Each number is 128 + 24 x the weight over its row's rms, rounded and kept within 0 to 255. Layers, rows and columns count from 0. Numbers have three digits each. The size before them is the row's rms in percent of the matrix's.

# layer 5 attention query, 384x384, rms 0.0898, rows 135-243, columns 0-127
109:190123130145112104105108139120105153136166092127116150130174149154094097131113115113089122092124098154104168134062126133140167103086167124126117143114152140117112092118123151154130123125148143130119132114136103142113136142131120135125122101141118130137117101129120072163131148111164135121071175113157177137156117145108092157080139132117150144147113160124101143124153131129104134138122
108:124140130147107148111128141109141128124105125188106085150128129140095106138109122122174104105111137152114121127099090139120093124137148131150108160164138171106122126111136094097162139143116133145127121126131085148120137121157132093114098109106119157113122125132103172106133157131114148159117103134131135130098130089144072130121116090164127135114130125163125141095075131122079118142113
111:107104131150136093129104114167086141100149133133152157123122072088137114117107125112121150122132132124137136138125182115125150135158152120122108169135154114138153123105155116079068121070155137128114150129128121156133160138113128130131133120114117135141127102132097142127157127116136114140105094132106095106136152139153120121118141141142127150138114144117129108119106128117108131167107
110:140122139117109137151134128174125133144129119141126114123135122103187087115092142129110109104094103156099141157135129127141091121165142123171108100091114122130061116162128145123100126134107100154127151110121117128145141112169139154105118136126144143087159145132085157153165127091125091141109130126141199163134140158124135086101115135128166151121150163109070135091140152181102116124099
107:124143139115127126145124173126139131141116127139069111147121115132122180135114105155122155134132107174111109098110122126095146114115125174093101144102134099133121103133115159094144107137113091141065099129092165079101131142104140138084130110127122097119114121107102188155127139104116125128136155116094092113125115132135128143159129133135134134135119170148115159110099141086155143081129
107:130139136086071150138131165147134082099120160140122128139163109115121136079075160135104137129146154151096103152159125156152119166116123128123085130141135131099164110126127161125143145147151115136144133113114165113103076110117121157113152144090141175093118101167146151149137129170121099130122129137108122080125123109131160118175136203149150151131137107116113128147098142150128163111143
106:139121116132167110112152155048126162122140133108141146148130123090126160110129105053119136087156103125177091134129125120177174129087142165117121110155142098111157147170099119103098121111115123173141179164126089150076127078146121177140119136101127118129159173168174117122147122125176150136135134104130165154173140096147139093160099127146123118117149136108135113170139151124153127111133
113:125152137120147079129145126165165091147116086097123119100132155167092147128149109132114166129126114131079095105130128128107130130159153144129171155106151060122170119140136097094133182127149140132123102106141129094173108125110112129142146108070145127082134139135175138134155118114118122142131067119116118151128131100127147184094122133125203155094122142128101136113113103113168108105098
112:108112101119129118110106135113098112132134113143160144150149132147147125097097108100151087130141116153138126073184091093083103177143120134140125144122150079121115127145151138174141106171120114121129055151124136123150115132159132116110133186156129135160133137114124150134137078097125134157119141134101155099174086116154123113112164141159142155127124112141155120186146148145129126110130
110:114124095147128147139133131101115123116144136150136121154119148117117082101137115168090176114134110142105172139124149143160033133128175107074117110160125156110104154158139144138124114155143149131165147126182132130183119161173132107132125134122153151135180135162104140108141106131129109116139118099109175121136115137121126086130102146110160159126116119123121110132100125134116129116125
109:152114100170169112159114133081103091138103134125183091142109127153099157130118108113122136112132153157146121117126162120130136097174128077120111152105112102127082138153120094182139158106108131102156145136149099126129126116128098127145149152150121154148056113150147136107137131143108137183134132128100157103092149108125123109130163098103132114130087173107142150155135094135183141114140
107:145148180123168072064089151104122153100122121115166155092128130103142102118188162143137156117125118117134133140109173096109155120114141103137127159112140142171113125123133145127097165122125193131119142119122096118072103139156136073120114070116143128090125155107120091138143096153159129148191154102158137111163148111124109117121105141143158118135152137152120145168150137118157069139109
110:135135105132154160134133128101136105184146170116116107139136112123083128135113102098118112126103135107122130103132134154114142152143155139147144132131125133184110099124115147166119112100070100075120121136158169125126082154131113131123164127104161159157106157162158121134110130117150115120118122132130169184114164122162099135160128108166110076147157123123116131152109160127146101091112
107:063094115166097147116150159109131138099121129111148126164088109114104146138140096161118114138134083165129129115158134174139103080158161119116108097144156098091107112112116138101162168112167139127115145156083131054137106137155170104119109096138098130122135139128157150118126153117159103119136123128124185112174095113127090141109147143144111124150113170127139147130131108079137110150116
104:111130133097140149130134123119139111150126145126103117077157132130115109129154083135168153120112126148146151133121156142138094118134084064109165124166118066142194128124133107114105150102139160158119088115173147094132128126150142127112135122153160144142129145089119116142126132129113103143120128149100156131120157075099128091103119123135122113102133126112136128152125102121113160127133
106:157139118143118109149112123126137117141076086145120129136127119134104175141140137115167164116139118133130102134119158129136130163101141118130091113146133078100103091104159112152139076153127136136123137177133146112169165159159174133106141183158116140122133137197146112158135120147131129151148094134090114118139149153141118123116105140134107145127111138074099115124131096113153106156148
118:127086135135113142142137101162121173137129115158131124101129109178117116105168134087126136113136078113130119135108146111111147150162112116150159120106092148156099106117131103094151153143138158143203116121128076077194146162126122143125138146112115160127112170161135150110125075136099162098126115098128091137156097154079085120126150152088144104142123159169166136152156114113118130106138
110:116083103092132109132111108150128114051092128154148141140101112120156092158102118217169128156137125123165124131114144127117098114114139154102116141130112095116160058143132098148100092116117139167149132069079136128106147112119113157142138132146097138068129147175145101112113123164086127131098106112127147176118177172124105127099143121101118132125141118093126129147121141158090138138142
111:125106180125131164119109113132092117111118135099123099183109161088139109097081142117153099115112174128133106110120152099152093128132158121134138134175124111112115083092111108095113093125154154144083137122154098121099101160123116115161136123124163083101128128130143155126091125138101107135123138125155131112122128116161154131128161163117106097051094158095112098089106140087165138122154
112:069132140114159165170098092133127130128113150087112108146115108155118079118162104145119153155115108121111133170122135169106156155157134100134075145122119117100161130124137156097125103155135100157128168120119128136144117119153189161136106159140114101131156106124126122131119127129120110180154153115134169085059124157136154121155104146154132117113113116132122128191105159119163074109106
112:141135143128127160138156117116120126163126104136132071130155080125130128138167149115119096142115106162088128153112113113168082123153172143142122123116139130107121117115139059131134117129166089112181156137106140132130140146125144118129131105116104129154153099183060094112138116131130126124103157123075118115138164083060134097104172116156132110101086094100174135142120167145088113087124
111:105130123132112130147093128137096157151172122142126133153109117178105115074092143101130168179168136181123142115138108153149084122122158119117103100131137139126146137194082143154152136141160156134091095088101141178147118116134100106107112138123140110122112154141150136147113104111178121145100140094140160096127132129122110085158165145145133113156116118140105120098132116095146136153150
109:152107109098119161099093133121164142106146108141131106107150126123127123142137106117121104106141104096121093122197116170159142154108131092118124147104152103131092119148152177140126128104139113116124085063122118140102100103174120155095088096072184149115127131130110137142155119091119164174147124162119125107151122130097155159122118126124156120130137110114125141154116118113118095148125
110:086137124141142151163162167139077105131122135089167119147120148132125124178112154135136102184113127126156154164134108135111127082160143120086148119102123159115125105147149122169151132130160114133072084128126131123131169148134141144133127138124126151144134163110149143110142115125127132133102146125114145121132152084138164142129092137116131107144104143101112131147136083086057094083100
110:140113128144158106108131131136151134081143134150135153109155099125088121125102129107165113107146116173147108123092131078140132134106153124131124081165124125128109134154157097129159111120156150131160139104105158166120137090144116197107122120131089094114143127132123145126091115086122180107105132129126123126152141137157078112113135143173143183114135166127124141144159136137128167159121
112:069114135101148110129127111142098116125143115153126131123156202137117163105154141108087094115146090105152130132140110132164127129151126139118123125136147099122128135154183104151133111190165126151127149150140102137140110099115116140132119122179124118143123162110128125139106102079153126134131161144114124138109113097128130129126119157120107135110116127133149107164150166136172121129080
115:169155129087108141094173137140090104112103129122128140117125106086109124137075148139128115108121099143122131114146100126146201109153121167183115101122150096146154110128107111121138133130125129126138123094109174124126108119122099130105148080079116138143075127103162141122095125100104154123108156109151135136132136135108151134113159111148136135133124138129136144094074148113171143131135
107:136120138117149123118120133094155096151161117130155133116138127103086202137101144134065123100172145149180110143104153113168132141137144172105142161135112118133124136113119115092120169156130133155076113162158131183122075177128136098115175102095131119129113159109136118129170121125114158101096149180103103157144148145122097112146119097117118119159102117099128103097125133127140125131132
108:129134137126155115112122123130132154080164158140121119102137111137114146147134097118094152155088129164093112177142170161138107114100161162179194104105159144109108127132140107102091125136094117170129082155132159106152116111133113148115161133118177172132118134132121173115110144136125110125120137131092173150117075137137133114133152096120076101146162080140124107133070109117112162104099
110:117144147113153143076165122149121115132176120140103096101112104129089150080087113124118114080158154099088127143144147163096154173118139157151103110160152130108094111147102107105154149143134097130095145148175118133097157119127136137175104088145113121147124174082136117120107104122130136166130132125155154109137145093147124139129162118114134144100121137134139142188094116170132100126128
111:132134109149155152175184121106170169097158148152151125135139144106111138095116120142137121143084129137107118143088123127131142127131108089143119153139128132154111098123123123153157064132096106116126141104121114134121123112166163196165123110137111109112097152113117145102109112138162108125120107111106124132135154123091152161057166100138147097101076092141125131115103153076114094107128
104:164100173100146134194151125132094134122160129076165146172150137135114119111135134164159138084126162162176138141135123144101148131110122148139119127135117123150093116155146134123086090122102142141155103122139110107120032140106127111123103141126092144141123126123148147126117078157142141148149194119130140140148078158109117159094105081083109128083141153113143101177101119110114121118128
112:107144109133108108121135142151168121101094138140133124108104110125116128116122105125119187136108094082115172128169115132113118122123112133113163109130149127101142111163125145150142162110162139128140117132163090135133177137084113086137126145119085151142132110108109154129166151105148115176144079121158182147158140199114106091169103114142143160103128110115108121173157138113141149106127
106:127103096113140106152098179123148139117137148145165137149098152163075137088165127138123143142122150117103146165109178118117123161076132068117135115163136129095120151101114129175105089163148101148145129125170121148110131140113117111123149090122122109116123101125106112139111112133110099148126137107145136128158210078136134128158120103148149110111110095119136152131126148112152114127124
109:167123123137091088172152150140125192099108163174147114162139162176139104101106142143110144131098132134143094112104077120117139097162132146087133104141132129089151070123104106146120128144150067140134133093103118092130117091097141117105124074150165129157140138147120141135096123135140136159154147148119128125099154175145122116124150132137150131107129072123150096114166135113173165143150
103:131133155108094159134119096140158159102080103131113106153147134097153069128140130126081119146155116131146104145159157112108134163164113120140133146170136133097141149077129143130138145141133112113108126115125144127124142128120120167107088114113159145147145115175074127083147171133126111162111132124118124103113132133117166151123135121157135145082113119146126091142079149130146129160109
109:164168157142135121136143133134081141129172145140137130109166162129120139148134103090111091134108122171123120177162134178114125117146127149128165146112136122136132101139082162161145110097133135113129155107121118132130129142186127073155106150135096107090126112138120139155071145150151121123149123118094094105098176117136157181144125142093083110132160177170116101119133128129115126126120
116:138139132112122100106135153177126152112143084116178144143124088127136116150177134190139115117170141121140117142102097152152138093132166096102108113127120088163104109132123100111099116147127115134112115163102091115132170139096123164111156133120150087174111112109101120141134100082145139122176104099165131168129135119183112131151147131130142098091122129115117115128099172145166137096155
110:133095107096140112118133115160130134134133127121144085155122103128142096118147128062164158107148109096137132086137112099159119167132125081142130131149139112116143128103146129129108175117128156065163093142128157088115150108148115136130115134151160150108112114122140154120132175126141112140129108142121105096092120116110123208180147119080145158125158151135169112126153152096133106163123
107:110126134118160123112125146127143140149139115120162146142131140096146091104124139122146128123122207128147113130103127139163097168135197122177189159133111129129117157080155136140171171114108161130110085119114129095143129099111126135121103098143116163125126156154120123125145156115099106157117144115148183134138101150114054128119133135157122159153105142135182134104145083146102129082129
111:123123090136115152143134148108128104111166098106105132071133102095154146117128149128139118091159126108135130110154151161111121138115117118098134080121157141118144154210132165075123153130166122078158164095125111150113155150151125143091145148108158124156125150153172128174154107158125141130086085097126172126130110126157135140116144101159085129097102085087173107138174167099141091133167
109:142142127145135159156169109139050203182097136143159153128116119095130129115092132115136142132129165099138134154171107122140117122154165122131156098132094135161168140089147081130152148142108096120125153133114162089098135115129149134141142076162088115092145103152152137182094150115120143111111131140122088158108102154137186158100131104105152149114149101126177138145101083128125103139107
105:121121137096074158203124094105133120122165128089121113113147063134140158124125126096100175154082139134118122135107146144189080166155135156164115175112129149119113084114096135123139116101160114139110115144170140157090117125135147103166096110144113081134105134175120105102106122126079104113124146159146130179120074157080121119137146150096148115131131185120138116116142130118116127147119
106:136151129110101089110148104117132134140131139143141119131140106120139122181092156088183122103108069155104114153130140170087123158108133167125120119105134155114146142093127143102086147112127125136099138142128089165184154121120117142082141137123132105141086122133118118097114088111140108109141092133120102119139091151119118115127116135098119112137129102119133165146119145139179085125103
107:103144148155145106147161148121139141171112093073137142097177117130135142160122126136109125088121117161161119096104123117144114145142148139110140137171137109107135112126098092133142139083116109121117157149140173138114137128148160121136140110110157109147140098127090120148177115164110126151144110124114129133091098143108141135111124130113154110127166130123124139070137135092100067141116
108:173123138135110095091110104125118154153163102126118090144115127136134184140112137138150150123151137091121133088097120117154130097141132123139121176151143120154110171116147131149154109133112168124158096144133185141101118173138125140161141099094111123090101146122134090140103106121140140130137123134114127126138086135120155144120141119158107120158088113155115123142165087085177183147135
113:090128131161132115106102136132126140147097060126131153109102091149149122192164158162121099098131112153162122114107137186106114134109164087165150140165144153142128155146135098118165101120112161122090116184122147159168100095152136153138136113115134091116130113126133087118090147134091149123184112126135100118114175126132110148126118156113133130125130153165126193137158151110137131110090
104:133122176081156148145137138140125132138128138157127153162120117135154101128141112151173135157160097111147080135104105137096124094121145118088141121134082112136072139122189162137155138121100120108110100132187136129141137131101144134162123139185187104115099114145133162101106151132139094147083108113093134133174152143140128152122114111132123086153115113202146119095117103124161166123094
111:123091160147115112137135128137140133108196123164100163130115150139137125120105109111110135136180139124086134108151156119138078100110153107103120136126153141116132109119111163094153101149124142120128102119104123109149135152135140118102045165084162098139151148099127123146154135096101142149114104181131119134148114114137118122115125126173148108136116125121150092145086127146095117155161
113:135113101105131131097119120121096119122107171108136145125118088104129167115134169118140112160139102126167063133133157125067106159158093157119114193114134119117144090096144159085136137128157129145094108146083137134169105146156109047117130122152141128150119122142109174077139161105124159131142123157106104136133114119126119133088147102131079114113123129134143117111144155147179157099099
113:129116110123164153118140148106153106127088153140119119141159153138094182134137127131153152131126125141144140113194161153111108113121123137149123073156181088146111101130112118187167144127134133140074130142101109141122135099172164113093119170103132128114123147137131091115127092118128116124126162130131152091136162084136106131144098123139130145089132113143100152174156138108124140089140
113:123125147111153134123144165162090132102105126122145131158118105087155106126180117152136104123089129104132168182146113141128100175179116090132120153130122165134136135132107096127182139105152172163118121108128123167152093135089120143126088114129106134116148105120157089137110135161121121144146142133151107138152124144101129157111173189099162101138164086094086131121137148115088137131138
109:080123124138094100111146137113139116141093082118140099140106141158144084152109163147133132148117111152115099137149082078127111120141172160180133125124136137114164084140135125116132138143126129117124116137148108153084160126165110101160115085161142102133136088116149131156138130135067112162111144093119126151131092157077112141115128186156136121137131096150127158179122118142134166103134
111:153161084173127146167142121122119190135104091102144169160143115137103142120151089135145177114165181091102142132110111141142119110097131136139107122146161128128184134089119132149139114111158121123104167122096161151118151135149135129191150141142116084112144141063103124116092088120129104109103081066105182101122114143100090147103118084133118139134180116141116105124153138122145177104115
115:174146106141131152187172114119093100131128077123093108127089116122116159109080122138135149060116144115138124138141149123131133111128137112172135134077103096150152139092152200125168100098099101165135148108151147124127125093143139140132125114086148145165149112142142112163145112169110102101174112112137122156150112151125096157108125119143120124150137137130123138115163125127107144140145
116:151137068152144114123159073094111132150134128155151144106141119118172126149148119139141120155119099142126135117174124154152132160139118149154140092157105127149109121126082120138134133113121119146098082124166145129072089132086129108148112137116159134109138135136125145156122100122139089146155156133162166123128132116109106143113088132149122135156144105118153120129116141144091130147156
110:125181127129107157118154111134162117118114112141153135075147135097117108129104152097116148126144173136097148108074119117095094133158129117166125125101119173116141082120131172108127111141133088155145143119129169140125144101168144121092134133126129113127103094153149059118132159082104154138098135116194129099136143077123125128118145103131127106115139120144083126102178097093090132135128
085:135127154142142125123144159179121132091123115098199143116101138118172155155100100125140071110086112126124117168125123133121125161143159088128123110100167102141142167105152136084116110107119138101157141106125128124122094144092150126096100114093172136116071180127088171131122140127156106150148109089119127132114114122111088131130118119100142102114102158156119125168109097119120140119118
095:106133119081091127131099097165117133157140150130138176136126107151173136110141143128142113138167129140079124091148112127099179173151146136110153120168112118088120111107121156118148104102151137109077072137128106142148089125105105105127137137158075090110127170134126104124104150132154108164127103100120110169122106196130132106148184114123152119140113129156088128112140150142160138137115
082:057118112133102116157072123144119070123122154095122150096142108114084138143148071127132117145139126130128109136102137122117119134124127156126125137132164125088145103144121142166123118148136103131102168127121139111161145071124148119130146147157097144173130084116100119154115088116119164110135115104140140158162118100161155148138138113177121161111155113131119137132104144151078075101132
093:122140092134132156157124103159109133128098128127124140153145196139078135091123143107105145118134133134164143111131173158129083157110103196113188154124093144114160124163132161143185099093108128135102129076151132129173138133103152153108155111131116094131121068150150131150128106134087091097148132170104157109117118144128125097160089147136121140125121136142138117095127125123106096144111
093:101145124112136134173125152116153130137140086109175122142125100100127128157127088120125112113135156127126116096124151125123135161133152151174125110109110089148108151161136139167132121126185170183165110129115085123137119132130127093111166141141129146070109115131125119112167153171125156092108091125133133146132107156096149162102110155187146153105070126138146148158171144109125139157117
098:129143140125141154138175115130147073137104208124091126113141141117069092120091109107140140143108110117102175101128125105119146149117155137101136114143123118117170128144158068182146141117120136138106094161192106113146175119140173123138136159154171103139121167131137116136096113135117122152130130134109150095139120137146113126072125106137149105110136142154115159123090106106116143125129
093:147116107134118163154102079121110130118116142127128148143116115169082121114094153132108121098105133144120101166118106116166132123075153122165130085132129110107159130137157124149178173151117098136139141088124108172104129111136144148129159128124146117142085142146121113115132129113109160093095086119169120082101138154130084121135112112105152153094115158086135169159114140108144125156121
085:149121102170148115145120166128115131104084146165111142134101116129139092105119112171179139109097121142169142157084118154163129142142149105131132138161129170134147175135123145120130103160113132139108141113084133130131111138085138101130095099136132088144145103156088129143139163109084138148160114122145111099163082142087166122106116134101130127090120123106145157145103171135156091142172
090:178099165164130145163090111134143123123119136127162144099130159094136113107107111125117128098097147112139154153109117139143117117079116093144152129130143155135138181127133108133128070126132099144114125092139120132122121149106127118142093145107145149139095118109089114141121165142131135142152099106128132151159140104124120098117124116140130135133121073092107126090059193113085104159133
089:134128157147145120135108106175125140125121101132137106153129143101084155094153119126136141079106110129154127112112126132079128137109152119099147161158120131133108163079128152189148115108137131112120133139132122158089108147104150117126132113112117105151099103100079150114096143172109103150078148144156160109120125117155129115110153137156121120124110101133123130099101163149092125112120
087:117079105125146128135138125145202146139094159165151129194145179137101110106111114116118138104127124140120148113138145138083135163136097104101138095113139175124151095133121136147135131130139129115186129125158106147119116090139094152132117127106119127132149098133095123133108153121130132142114130122158147159115098158113119150110143134138186123095121118127081159159128117129116142124129
083:117161117149129128135139114091134116126130127149158090153143108163132137108172122102099119128113100111129143150158123113078166162152153138081109107104129077119149087125090149105141144153148122111075062119114095177161123119115104137110174132135123123179102153146126126135101138137096149143165141100131144120109091137147125104147170118138086108190143124084109139168130131175155164093136
087:126134113167132110121088173170162090116152088132139132081116139165126153162146112155142165153082120161152138111172120124128114095166137126126131124130104141120089136096112124130127169110108115177111124118104107185138135142096163124144176157148174141128123113080140134113147094132111135121139103107116109108158098113134114120120111148150120151123138128142099096172155152136151200097132
091:141091120095118174151107113141137176140138109114129127157100153130143146125111120157175136105127156109130107120147096136105128098170133122103147106133141094122158109166102123131132144107129117110168094102109153167160109161094145144113085147132109102122137164129149137125134079155119154135126184077146129141149139155124113104138150129129133114112110170098141181125135087148127135088166
094:138160125150152142094131122108147149143166136163086118125104167136171159087059134139106113120092129132133152121122157148139134146088119142120129118121181131133091145128147114114117092089128097123148158070134136178126110149152124151126130123122156087118131131123155116115113128120085187125118131114125103084123108146081092117109104104181161107109133105141135109160112172116127107129123
091:125122139152113107130099124097093130157098111178106102157108154155112104162127162120140119133112156107144127108103119163139110090091140140135179120111082132115125099141141086138132138091110120174105139122173079128129121139158100137091116113144135101132134136146183145128111155149137144126147095119121145088104162128150104097127144130141147164154173167194100120096157122074139153113127
100:104143081112099102108104156145140199140155138086079107141109158150143155130122127105088109114131130168116154123181125114153146147118132214121102110129097127159129121099136144149128147142134146149148140166144101155104127128152137155144152175112079127120097121164128160113134098140141130117122131138150103144162176120084127151168096108072069120140102113066123103101146129146136087092114
094:107155113156128135112125135165125128146128148117133114113120145159134143127104116175106158176082103132113197115134180102078147128144079129092131126084145141200121112143132154143153141128120140133127116112146133095113139156141099130189097127130143158077138078111112103159185200132121151136133137146131170127143144098149117142106094153128119122186152123123103139128119117147127128131129
083:085157139086116152111147067102185165129094170132168144118128143141133114142122114111118170102177131121151146127121160114093130101128141180114149111166125111130139108136115151127119103099117114094147130131121143116103140127125158130086101092115089181149125138117174169098136112145152134123103113138171081141174153109080139129136130124141129158139160134139092139122125114141101086158081
096:167129165132139114110152102142135148129116183142120126122133131144147091180129072166086134120116141151137148123142127114135129164110145117116109131106068124128130120121119144144082161100101150121085072138120108124144117130146140128156110093104160089151125104062134116146127140138132102112117128144135151135114141122170109144114106117094121146106103084138137139148111157125106147135107
090:151143106120086123147117163133107139126113130099139125159122126115164113092085098141148165116147135146138132173101099123101136114119097099131158102133143131097110087117152117136118119157110113054139131121072114120117136111109137093136138119115141143088108097114098115141125166111115137170144133112162124132125112150110136171158149154145174120149088167083127095117095137147144130140133
089:125153150131124120145151169088155144134092136145133165142176123080118122141142201100121087099114118110166137137150132173163133153155126122131153097170144091132123115094130137137089119137107124152105144107107115119144114152095127119113115129149156118127134122147127147127129119129103133149119142111143119123114115135119125122140109131143065134109112134143147130159086108133113097140114
089:097128116145143143115156167146124147140134140116090091103157086089139158130119148140117133104143129128098128164135132187080131131134067126131128133146126127110118112158115114133098097116148117118136131137127160143126098111139149102150129103094169108076128118106130161123185124113110173175137140165098152135138152114176150136108105162133150157093095118105119105119098143092148163141126
084:142148165137099139118160107168117083148164133118141142159154142111108104124127143107127121102159141133122115125127035100118129195137116120126092148130131103146162124160147109158152125087124119121151146127133136144116089172152148148090084124149090123130135099126124126145076089103151167134137123147141135118176126117149134133098095136117088153146137138148107121171142143142137138116156
086:135134139093102131117089128148142150136100109129117124156141130086145112134088096121119109160151122104155127138136108111163123146141155171144163153116124093136162151147159149130092094144119165124131138126159097161112117155106139129100109170155148134121106087123091133150102153124133147162148115118153099174093131094080144094127125104155083117111130157080158130114134130158124112100090
085:136094096134149165090117112162146091112143117101146135134141186066153120108152164118114123134115146144143110088096109133181174133175141079131132141107102166116140113147144126136129162087142090118108146131172112133098152128151110112141082084148130145133181126142108145126100126121126158130130121151090120137112090139145077121134159162099159128124110098113092136122105085102124120151156
087:112089145077121120173143131119115117151151097149154108089146132117084154090119101089119154140164128159148102129141153132161139168163152093114127132148173104130122089080145139143141097118137121148135095142129127121160150125116122107097113131126125100145168173115122083111099116114135162108142084124150109095139123149128127111155106113120091120130124107122117081136112142164153141155115
089:166143170113136124149178165127113127107133126121142103103146122105090202101104148127072113126067103112158116147098126141104165122197123122104156138115127153149145123145131116141132109106153141128074066125136111078124154136090129153129124156131137095153198156123109129135124152090135160154111104103148134138137117138166139157134145131174150128131080119127133114073102141133136145108142
086:152142113130109170161112146209097156124128163098115127123127094094135074097133121133109115101129159139131109131154141129129142082138119146134114147160113088123184131101148186114070121170143114178147127141132111114156112118094134109118101141102133150134148103127153152116132101123173165141140111139130094141118127112095138118123131094053090117124110114121106112172111120078135087099116
086:131118121109102102144106123145085110118132143106115119081113110134120117126147130094112113087106142107132137136097079123128122139145140154105191116123132122130090085091143124180129116122112105086155118173136151145119133099115133105126164139150177105143092156140142134160134104143129081142147125175124169108136092073136152129126136116129138106149106146156125144135113118143154136143103
094:129086098140128166144126093160155144151111131083112104152122129129162129106099161113167128132158145154135083128106137107122162143070135164188127127119111102146141137063149142138134129112123131091121085121082137128093113137135133112138127111133148132155120124166158129125118121163111139130099170144138124119111064125112147133080108090110127122101127128125136110098131174136146122210099
089:127122117142154082164124128119148165145168122086159109136178091084105155130086100129149116118106148138087067111122158125160146107129136148139134134089101122145115076099089134140104103132133153154134143142095120085121098142155135130122123115142147128173153185170121133187136169122108129154149150129142155139133130148136123118143118129146139093129134142129120126066126086135150109153136
096:110099139141096142134114153088124143098090128156127115126126138154129165112129119109097121123110129112123115135153099109165139146130116126131143082120144141129100146121113123134092191168091090166148136115115151155059145066165161128103117132129113115126096141093140113123105108177117150110122118119115138125155146060116165155135153157078133154112095066124157116145072161116108136129151
083:132157145112146146194084137144138100138149139155097105104154160150112115144116188180131164164111202109119133136125130140082135101135123099117100106122125115159098151156171144116111113117142103137162152123089160156142140132122124133123089169166099123123129109131081096111093145080143131163131123179122109118111124108148116101086080125134119163110131123153086124106140159159124123159115
094:099155120071142115147087114099134109152118081150126129129110151104136100153145142138081153142140077126131087112139127134170135134122096154139141114124138096147138069126117101111122137122111124122126089139172132149115090141169143147153163131124078165142074129147122131105122112095143119125188140112175125111124093122171132127130157070172129112175107100112162150167135108148138095149112
093:121115119156098155109145182114121206165130098164123114191132128108111171130126114117158117107181116094135100121108126133153128129090139150072119100163124114117102148169081108130123099104155127100095141121097149109108133129121149151114118172135134147143123181091090108128131156082122140171128111134117147087113108116128108124128132134137135140130127166156089090076132102115138145136131
085:153128110139126138118133135116161160156191132130084174145113125130077096112086135132188156166123131141139092154131130107121146108090134131125131106141128093145155110137131120114080168132178142105166101099149111154150117157117147147062113149100138131136147159129151161160112129104101182119142133090160121096153156143123150097145121098123125137159081157137144170135123121109169089139135
087:128130132134148133117129164145121088129114121113131112147148096120154161114114109122181122096134109136146120168154140100152121111126115103152130134122125167123135155104123147141126152175127132148142115170104110078140163101147151137122188133113110111152177139159112135160134131122145104144120165125127158066142147156105125111131101165080121121144125129133111140083101106135103136164143
098:081128119079129127146148114129143104108165132094161101114150141137144120117131124118155146132138135156100105137134112115122096106099137101124120148111147133145113150132136129143133140165120133109130144137149142141135171098154134137096101064143137155116153101155161151153143114176098100127150144129127138156107092118115116116126100110161135130154163100105099118143133119136137141088158
093:133108184199123106139136147168118112119118132160186122120164127121134113146111107094127154139171146131137163162133119109164086176083142150145143179117103140143135117103144132114106159127097136159126154157113150118161119098127154090131131145154099165109074139124125094109139115146148126085119087147100153152092144106120092128123114149142088116157116113132115136119075118144133096151135
088:128149096173121103166129133103157152137064148169129120127106179148100145137110163104156123103133193134168164107121126121105173118106167112151139118099133102150143113115111110115150108054158118101135165150120132119182150121137110121129116134112148095114132141130163145150158149109143084083134133152141111142125132080093122145085128143159111145162115131102170120090124139131091099127141
088:092094122125116092120096146172140099113157101126165160119115124083189125135184160172158111132117121156128124126158144102125116124096129090144157166159141140094085123138089138087134112113098147115101122121146102161151120109123136123154095102127130133112134131114120151090136149160116145158124093098181155102163120151106132100116131126087089116147128074167133136147129144115131134135123
088:120120127135106124104142103165113117114150138124101126133123176103106132113113094132108108104131092145140128121118130095124172118153179167131118112135119085122113156129151102147122146121135099136098197117118125096117164146136140140114082115106154128112102143122097118092136141136113130129135148139090182109141147164141152094143101162106140146105146112129080122137113139146086134137196
087:135141130168074109121138129140148119140112165083127119096105155156141116124137142123110144131185150160133132137124160134131141136066129157143125151154156150141116128118126167099134118126133123139087098095166122113147172106116123138130198087123136099113140099124161130168099129138147179102119130141164133156148142124075102111120136139094116113120124127174132109159125164112124117151145
092:127116103107186117135133114101114128136162099141162097132138154129168201142118135134092138119145126119119135099163162096133112112130162182122136109130131110147105143101163138126141156134139158139132145095123123142132114130081143140109141110115138110127114133151112096081105116119142141131106170119167107091129145120087135127122085126105098074127123147122133119139134107120143118106118
096:167134109101127118145165081119140110112109100132114146103184136151103111127120074116143121133130115144105077137133109062138150174119119170115131128111119080109129123126138154076083158078137154096075080143111128167149126145158103112070180159126120107160082127144117153121112083123160125133166105175156120137113118105167123130124166123115147114137136133088131166108145127142054125148115
086:153118133139166174117119134134150197133084133138124127149130139171071194111127109122119152144118098133148149119110114072107132132103105062151134092138160041104155126154149081145115159190139121133122118154112123116136134109128113127136113165121128104137136095121109093110130058136160152171111115147130075111123129133089150134146083132139126130108120156191130161125112111070109114138168
084:112143134170147134148142072171120187119123117135146127173140147131103159121123124119106120158122144126117136111108133128152141086127124148121151109133101109121118083142111185132136143137158113123138081106137128168138099142181107133071130110114154195174146099127127078161107182130134145126095135103179123102125135153115098100119111115115158133103146169133128140126114132126072159108136
092:120133109137111167171093154173074160130118147108127105112121124134149063084085162119144128091130120117132153175120142121126124127083146131104126140147114103152093067103148153140173107118140123181164135153097122108107149105121095122182144121111159144109112143182132148126164122142105115097109129140122150097168108123147139122130119138109076131147134140113199105092184118138114114135141
087:100150150123165132148158171118153137092117161124100108099144095125135163158139150128133135123152158128083123138144085148141124119124119144139107123105072138132130134119153137124149106093123131145131110132150116147108158106134146103121088099110150120111127121113107125130143113105142127126127118150094118127116140121091118144129124188128143141109137126150123131162147118185124108096166
089:161119093140164128066120162127098110083096111141062134095122094119142141148113117115114086085141157155106140129170136124126079154114150141144122118110107182139123098143092110128109150144097139115107139110094162139140108119135130106146165133128134104137127156140124163130114112143128130107146124172087123104149109128105097102145172118104137116118178148088160133119131102115133155136153
092:158126118160115114187130134100096144159139113153099130114125121149127085128198138159145153143147137156129125125149129131123136134149136118120095147145131131148056139139112115099132151110132103121120123104115155163100167073109107146112096154163133099166139142087141072085126127126135164138114119107089166118144122121143113149128160140106125133110134140110089091170145117144105139090127